Weights of a small GPT-style language model, trained from scratch on English Wikipedia.
Size: 13 layers, width 256, 4 heads of 64, vocabulary 1024, 10.7M parameters.
Architecture: RMSNorm before each block, rotary positions, no biases in attention or MLP, tied embeddings, paired heads, normalized values.
Training: 695M tokens, 5300 steps.
Each number is 500 + 25 x the weight over the matrix's rms, rounded and kept within 0 to 999. Layers, rows and columns count from 0. Numbers have three digits each.

# layer 10 MLP gate, 704x256, rms 0.0941, rows 667-675, columns 0-255
506466474565533477484478479465553499546466446509559508502490511538503493481492548482499461500491469502498427485466552522461521492499493547510488481477505505497494459541533520516470504457518492491515514496552485487503479552520491508492467484475514534503490457539504521493467521518483517506505504455476502490497539492506526486524483494464489481475451555487498498537529490514491507484512481487508539532479568505464508497516493456535555544527463531491525526525502504550512484491453484480489510487518475522478469554470504511480520479475457523499467526511469480476478465460474449489474486491551520511492463507468559489500489501531455505501524537524486481518488525495507523516513475519527482513510504493513507560522499483493525525492544453473488507501549505469511510543488488
484477485514504530514552510516507497492488507506481487531508522480480516478520498525484472559511518469531493494494486479513469475498499492495506516487509496483520526524508518498456515498499535507545478511568497470450544555566501476504530529472501482535488518523506502531455477514481476485486482499490525476536514446522522535478540513491516531522483518467477509495524528470501552530544494536510532505513492487456512502518477484495533498517521526484484524525565483530495491499494485523494478489483503497487453473451529524480509534502527462519477513516515530488475506502525515457514513472549490534492449539488504473513551488528478498478443530489535528496451502490494511521487481520528480514513478541479520508441507481521540463504442467504488476520478536506495466535467516
459517563536525527518530509529522495478501544497520489493496483545516559492482530518474492499513485505482524545533550491514491483485498501526464511531489509511443513506515492503505454492520508522478489478536477528469499509516519464440492464532491504484501479513484484478492515494498497505496510453497491472513517530506491498551536534477492555502499537498470458485515542485502490489526509474502532527492508504531514435474470493485491527479502456491490460523485479499517494519490514477487488531473512511514530530511508478496515521451515473500478469464477487505538533489502530523518515485488490511486519508547506502526510536497464512476520458556487478504510494494526496448460491502455521536525547478493570517499516490494489504489471473505499522537508485479514506487491509
467531503456511465499494500442500460510446447477491540447523500469478568492479527503497501485458511492538452507467504526482533482474482500550493514490514489454483505556476468510494567511445508545462484500510464508484526500507511501518492496497510480482470520526506472479536528500487507536491495490486522469479495531486547549507514506491491537504527507512492512522522509466491514525501482492471539453505436511517487479438481518479520480475516518477551482541517535532508480503503484487553468521511487493493503504493510468501495484518469502519483485471496499490519510472488517504525500454546530478534479501491509525539493502544506481541486436462483544455505548499520515475454481491551485510469478503504495506468471489516501499502497508482506505486431510508514497527499506
524537467491479473479502490512484500540490482495497485546512487530491514481457509521473509534517516494502527561479496524492555499443513476515501507522486515528492511487494508526499478476519514529482467489532535546530475543481453546509516487498462501506489526474473462475489486437527513528516501500523454538511481518516486486510492500457528562453503507485531488521546536507522523494518470493539483475519478515543529504504483476515507495535487461507489486523483477486494504533568503538519534472474515528512486485494502515487485477452508486535498504491521526467520478507549488459518526514506511500520529496501507538475543539489516472454501480497507463492486494492516456517498501487487482511515493499483465508532507504515530529502511545557518491528479500514545511494521430
475462511517504483477505518510514510510473509488490496481505526479507513521489521513533508553467527469514489506459535536495495537470530530566476488499518543527492510543527505497485486475514520510488500468549485522500455505496506480535497524452531510526479486546534535532487519578514524528500490500510493501444486466522498470478469452476474509517478486522536542486493490474576500541483502494499527515518525518533532534509512474499488519498507526491486487487483495530498462458472522478452525503495527474475566519503474465529534513543507511524508524462498487499520471490486460492499494517511532521482478527572506532484476517528473498542502508518492546512490497508508438496542488493494474536506537472519517487494527443537513508442474505510465488501482442497486474479493509
502499580497512492485491479489499497499502469449478501497518507465506478491469488538486482509505527489493479468499513520458488508552526514557486545466499539491479470498519489482486500482466480532513498480477480503497495497552520507482491473493463491510481483476512517540537465507523476488519505529478456469490530489497527520542483481513481477479551538476489533508514509439522501530534513517475505525457488468490487521433471484517479524506490496465502518496535450533488495562512513501514509512515504498492491544525469464470556479476502498487493525479493534499550545530485458502536484474541466490477547530485495505465508498528474509506486513509491477519535517523495469521442479520518502506526498505492513491473515454507541481469530506495453501472445531524505482472537518
509516511514476507489531482483542493516485523556457487484515468445476495523474484514486482540494490540484530487479466527461492488448484533475502511445533487466502488484513528513526540536514531503501547549537474521509542460526525462456488468482531526498520512512499489504491485505520438515453476496531455459519464503497538478517534501487510505486518489502489487489484491514528499516497516515501528493533511474498448480489496490490537482476433571508524456499457532480502450519516536481507482504486507529499464507510469533528517531533508519455543549493533512533498459463503482464461498469507483501492511508484502516514525483509455505480485504440537485492517496527484482494539509512504524504525519542477457520485517503520496507462476518493524477478515524461533494517512505
488455493531485520474539506523471497553459521501491462495494546519478497492477526486499508500526488510486537533527469472527547537518500529551506517496505460442521511541547482534503476514497474479502481455536502488479545498512508426502461465486525459461500506497514543533476516537483474508512491463474564537447497495523449483526510450494488528480523488526466501537507469534537473472488512466515505525466496475485501489508507517507496498460554532523492492495484520500514497493522503472474503527529496497491462472531507519441508508519506486488509512497500549493514484461540481475466527513495516533489473485522501527550491464545541510522492477538513534516511507532496497520512514507517534513512510487557482503460502450498530551501501490498467508496496499525509539506516493
# layer 10 MLP up, 704x256, rms 0.0992, rows 667-675, columns 0-255
519499476516518528519453513503505528470524487492470511536508507445516502540498566491487527518502455508507523577534463454549514494528503512493468499508497498510506509464501497464446549530514464515539513506480445485481508507479537474556494538475523474471491545487502495475468471538525514450523507479469523465489485495508445512488498477542496522500521482462448481523481514519529500501508514486482493512516516501451468463468528527465514492533470521520493508465494512518465526488488491458511504537470474522524491468500532472479469507449453485496475515514509488491495559493493535493512524485477474481459506486524495510508514500501475517493517466480525489516486469481499485503529520491513529508499487487522437457490488531518519480502495532497510475464499532511530501479513507
471473517505524527487486523534477538508497540460455492511519520519530550497507491490515508478501511475512507507494478494480491568466486500550515505470501457500523472565526483537492495503480494548472486479537458520476505532522545503508451510492543484522476520503536449507509495473495480513520488472439528500503514544475508498510478513530499509514506506522483507539489473471512470502429505493454523502499509472499520526520483515514543543470481523493514466532477501495518515565477535460515521524492494455491477501502491495511523482488515617527515498495505519517488506438516516477552452549460466497536525467515526483527490521532509518525512508493510487495499478518495502521500459507516489527477531523492517510532505479468502504520527507479504522446490487493533499496482518
539522508487484528517454492490502527524538484484495492490530511501518473472501472541482527468483492525497506525460491512488501483506478461483478469540492512499450442492511484505495512515511435519502537525483491492464484513502502535475513526498493535443458528546479529539497487527504506502492545509486481467460511524526447499489468465512511488494521478443516509483477527485492509478528461507507528482507490487486509487491464489529491500519498464505528494520522522517465461525531483507531466501501511446548451520487517463499510523496494507524476486567494524516454500476500511525517507483523503457500545544491510463479502515450492420542516524464506485535508498507507518518503485506484523518505524483466510471542501490501536550520487525446511514481529491497525476486507465
476517495501474500515506525509527500509544502515438446483474494522469500501536526548507510509518520473523500484487565531473483462503488526482474513540450506449454481517492487509491539529539487488477534491493477526514489470462513444475488503511517519514460483514461502504521469485508454503473473505498538503508486525468462534504522521516505491510519485538458450471511497535541513499543483505525496488462471452509472500543447447564505484504453479509499504558549512457521515550466493468525568526468493472531509513495477471504539502491467518445488474506509467492516505506461488452529501487476461496471543475473521487549488499509513491455503502501482522504534468522486468476513500514468477492471532514539531501556503478505510504468472481523492468520520488491529487475500522
520469474478479481463503510545518536472528492513537491507504521462512514465507540502525506522486526529477506512503544451492503511557495507478456468519465479473482510496511482460494543538496466519482542515478531480488487491525516536554548466459519505520511492539504502505478488492507505516520516483492492509536550540476507425541493505491546474500462519501509521479466508528523503504485480496499524487492536481521519545460509534507524505468451517530491476489467536497511481477489508505490474522511503475521507479486511526451530479479509529479499467507486480493508512461518489515502506456524495510509536541488517506520501530482446501500518505495505475462493488475447544490509505492511486487480466495494482482528490489529502481518495476526473498484532469521480539458532483
482439534527510501486522492500552485511555523465523510491508503537476495480514517496475466525516509494479536503498526453467442460495493493496494561523506505537524501472444463543506486515509544498526490537552485508529508506488515458501494455504510489494548532515494517483506509479539532504515506490476542482494502514544522489496485519532512549504511487514493520492529485535514502514545488507488492489507530458448439463484509525502503498525505491511493458484546532466485483463478463485544512493475510537508498490505477475511496496498473503485530489504520508530473461506458520504462458500468507502476518568498496455451492541485508534454478512495508498483503487485528493502505529464468454489489476502514464472478472513507498521523516530518476527468459450483506513511517529
513486470500511509528492456468511543452531465469478483501550480483491481496480492519472528490466510518479488531525528535510498480527495486501460543494520483496525522473510545489451499460486470477488493518472501486490536494447484521527516540562474473505530494510526492533536476456527520445454508488484509534502498470468494510523517471507525471507476476482516520534465464505498495510513509517550486515529521515491498462501467485527491485548475491486459495509528465465467469475464493498481509524477515479498490493510501519492528525513516490510444485498490496514539468473517483516568521501517506453447466465498439528540524526507525534499524508476498520513519548484487496468506497530469484491518545563519472496527478508495502462479516498465524454519495478469527522504503484
509463485444497501556561550495487493489506443498498478470442518491476553471504451473522484474485467497539548499518424476535480514503524475503550446517499453448511487540505479476530521509457523504469477520485475499492520496510464469490480510503474511423475520515508493511532491507506470492517536479518535473485483496495464480516513495474476469552499548482513464504490559444472505506488541525462513493488546489501489504506512516484475550516445481481499500483507488530503510513472491469484483488462463456518482523475544482487489493496504479532509506522529471489490505485502510505506462486462502454511505498505499519522492508470525496472514518511509500506487475513507511523488522440525485519538497480463502514505478517516501516525489475519512500473526508491521482507520503
463491521485470464488499518516517496512477490500536493477467506533473479524499554498521465523491451474478507480521525501532491518501482486475481506480474477482525467472502504487454466493519495479492500492500551487500510517507480499539486505466543504508447531508483512486503480483495530511508482496517487461505536458540516504530518491522482485504519485565525520518483506488495514513518515480469497499505511517535467533517473527467486519492483550503501518533504526499540518487490498484529483467444471477457493507514523508536542460482500495451501497481478511487509511446509453553492517503507498529520509476486516511506518529568510487563553493481493492487478520500481461569502568501472480507505482493523480424510529492454519467520521504482520508498506494542563499472452554
# layer 10 MLP down (transposed), 704x256, rms 0.0801, rows 667-674, columns 0-255
533549531514522469497502502490514475505492451528486510499541497511507471450479486480458524478482516482479497495503480480515517488499513471535493497514501482516493524502495501534430494513502516473549495504570461510503489526505536516494495506464451482518526447530462505502493520467521513508519497486516529516522521494513507470520509461491519481487521497485532516448491512515530493488512473526508525533530526503514481505477494498493531481498468519487496546541458525459512475475518476522483499481463464460543492511453485512497518556503468512528525516502522538489541491517518521450486405504495498534507492486567519530505506445516474526476475478550481441531510481457496507478475529482503472499523494484528486494531496484494500530540543524483498463486503484490486476477465524
540512496459536482474549481522476503514484500498500509523535520541507492531456479492469530520527493509480528508486524495458533498523508519483486551502533520507485477483440512456471497480462510491512456467494480486546516458526495546468516508530452497506471465543504520486499565514478526493504562515505499473506501485521482517479520490483511519480480475491479545484531528492501517484482496488528498514476484486536494487488491534494500453576537520478465527486483472454470518496512480495510484493489481488522543571492527523491554500490502494516469480492497485567538485509470488476496560503485502486442470483482533527519540490473545484488490519487499484494519513450507509529496499509526501526501543512498477453506490504489464522495522463496468517492526492479484520475529531
497489503519432500492496512467494520488487514533523489496484525466476522480479501509506479532488439530475479449507494454513541482509489514513480478490514486512460507479493473511506513518494462519521522527495524475513514478525528480517463480473476518507513498478510527508495497476485513515527505520497450475517474527478485530481503513496536509497524534514476478548519518508489498485507485520515452520512479495522476516562492497496553477508517545493471464505512516470465526514471481462527504547493521512514541478472495542475465444517510486532481520483483531524506503494504523521511470476509470514525540493492485489526547499519517426506470491464508518551473482570523529546510526496531521507520532473476508519475490498520540507514471506525541518518483472518472510478486557
474501520503481456467506501532462489515516532506546529507449504489489443515495446523466483557501525502501483492488519528480551491454471518519503494506519432510485499524493509529461554484443484533492499499489477543442527514483545466505493469476518537486473509522520508519504531518463532539491501483504476507419516506476485516542475489520498476518539463480483480523475515498486477539488483457483477509499495525531526502479514536469506508501527516515505505513471482527496485519531504502549481524510540515468525490453499462556531540489476495473477530503499476488507515453487475486470503504482490502444529497506519514529544554473478516511512458501521527469518461455486502527511496514561516462467493517551537454469525529497489505497507466488483535503476472528493488480480514
511494477491460505539503478537503447564519477517489495477448506501501473476505472445468471448497502485500513466456483537512526496464491489496513515532490501467461502467536527492505496508540495539487502538500457471513545494510451514481517475483490495527476522501502494507481527494501527486500520478501543556496480495506498500490533499466480502522512492476510500456539495475506497510523506478548484487538524526473513477490517518504485473493546511483477491484478480423530488482523560509553508514522499525517482490488488504544465508533497487518518524486477490532511513481432524477462522531485469491458523525530515492460500480500535488521494505507467509503499497518497464489487504492508573502478486472491539509523520501536487548520461498516498508509428526476463524499508468
491513530499513491512515492507494460505563492512492493518516507516510525501498528513498470480506525478483510488519466490474489431499454509505510509499489500521505484453466550495512492494521508503531522499576498483491505486490516504475515499508469542497472496496468492491480497472467492519490511514484500411466508505541458527578483544508498518525529516478485508509508471527519482508528498577495496513489532500491475536461495475500523501491498474523500528509482483508508496503513492501483473486493496490499527476510507472503516511511493524501500544511517482517491477497503510489535544471460491436518479493505500488501511511513528535487483518487493523510489460524531514479506523488500508478511480506483490515481452517494511485492443493498471484490502439455489478541512521
496515486478515502519546459501506497498488461547536557508462480499486465522560485446510532532470485524524528463527477515494523487486468474508523462534489500493499492541542503504495474580550484504503485480440443502535511475511498502550503515520524528508485461477492546523501506472469508454474491522512505489494486469473509512470545500546483486507457527512535487520495507476522533536493495479570521480485486521495524545468496492538504506496482531494525514497484492524524520459496460491474495508470489501507485490519508479496511468504476442523489524499478513492459507469547467494493537523485490497484539484469468489503495505510515520508498466523528466516495483504465526534519526469508520500496547493500495533473482514494505524491465499501502489470545503530518488545466491
527515428475504551504483491492485455492490476509466511540501517447502505510458513505492493521528494511460498513483450457502484504509533502523502550472585516514527498498487491507499443495480521506482473504507499484474498471467521485466474517504502548522538515515491535492481467507460536522481491486511495501493505563549471509492498522505451545479479496529478489526466497538532480479533484496533493499497470477519440509518508461507510498495482492519516498529480509541523527503516487519457442477515481503530495516504494473492491466474523489469524561475486530467516444524465487505501509491549501475475505459545506505474497534456485520529529485439494471525488523495524519477523539481492506506547503526490465495474507512505507494509505522542517518491500555514516467515475501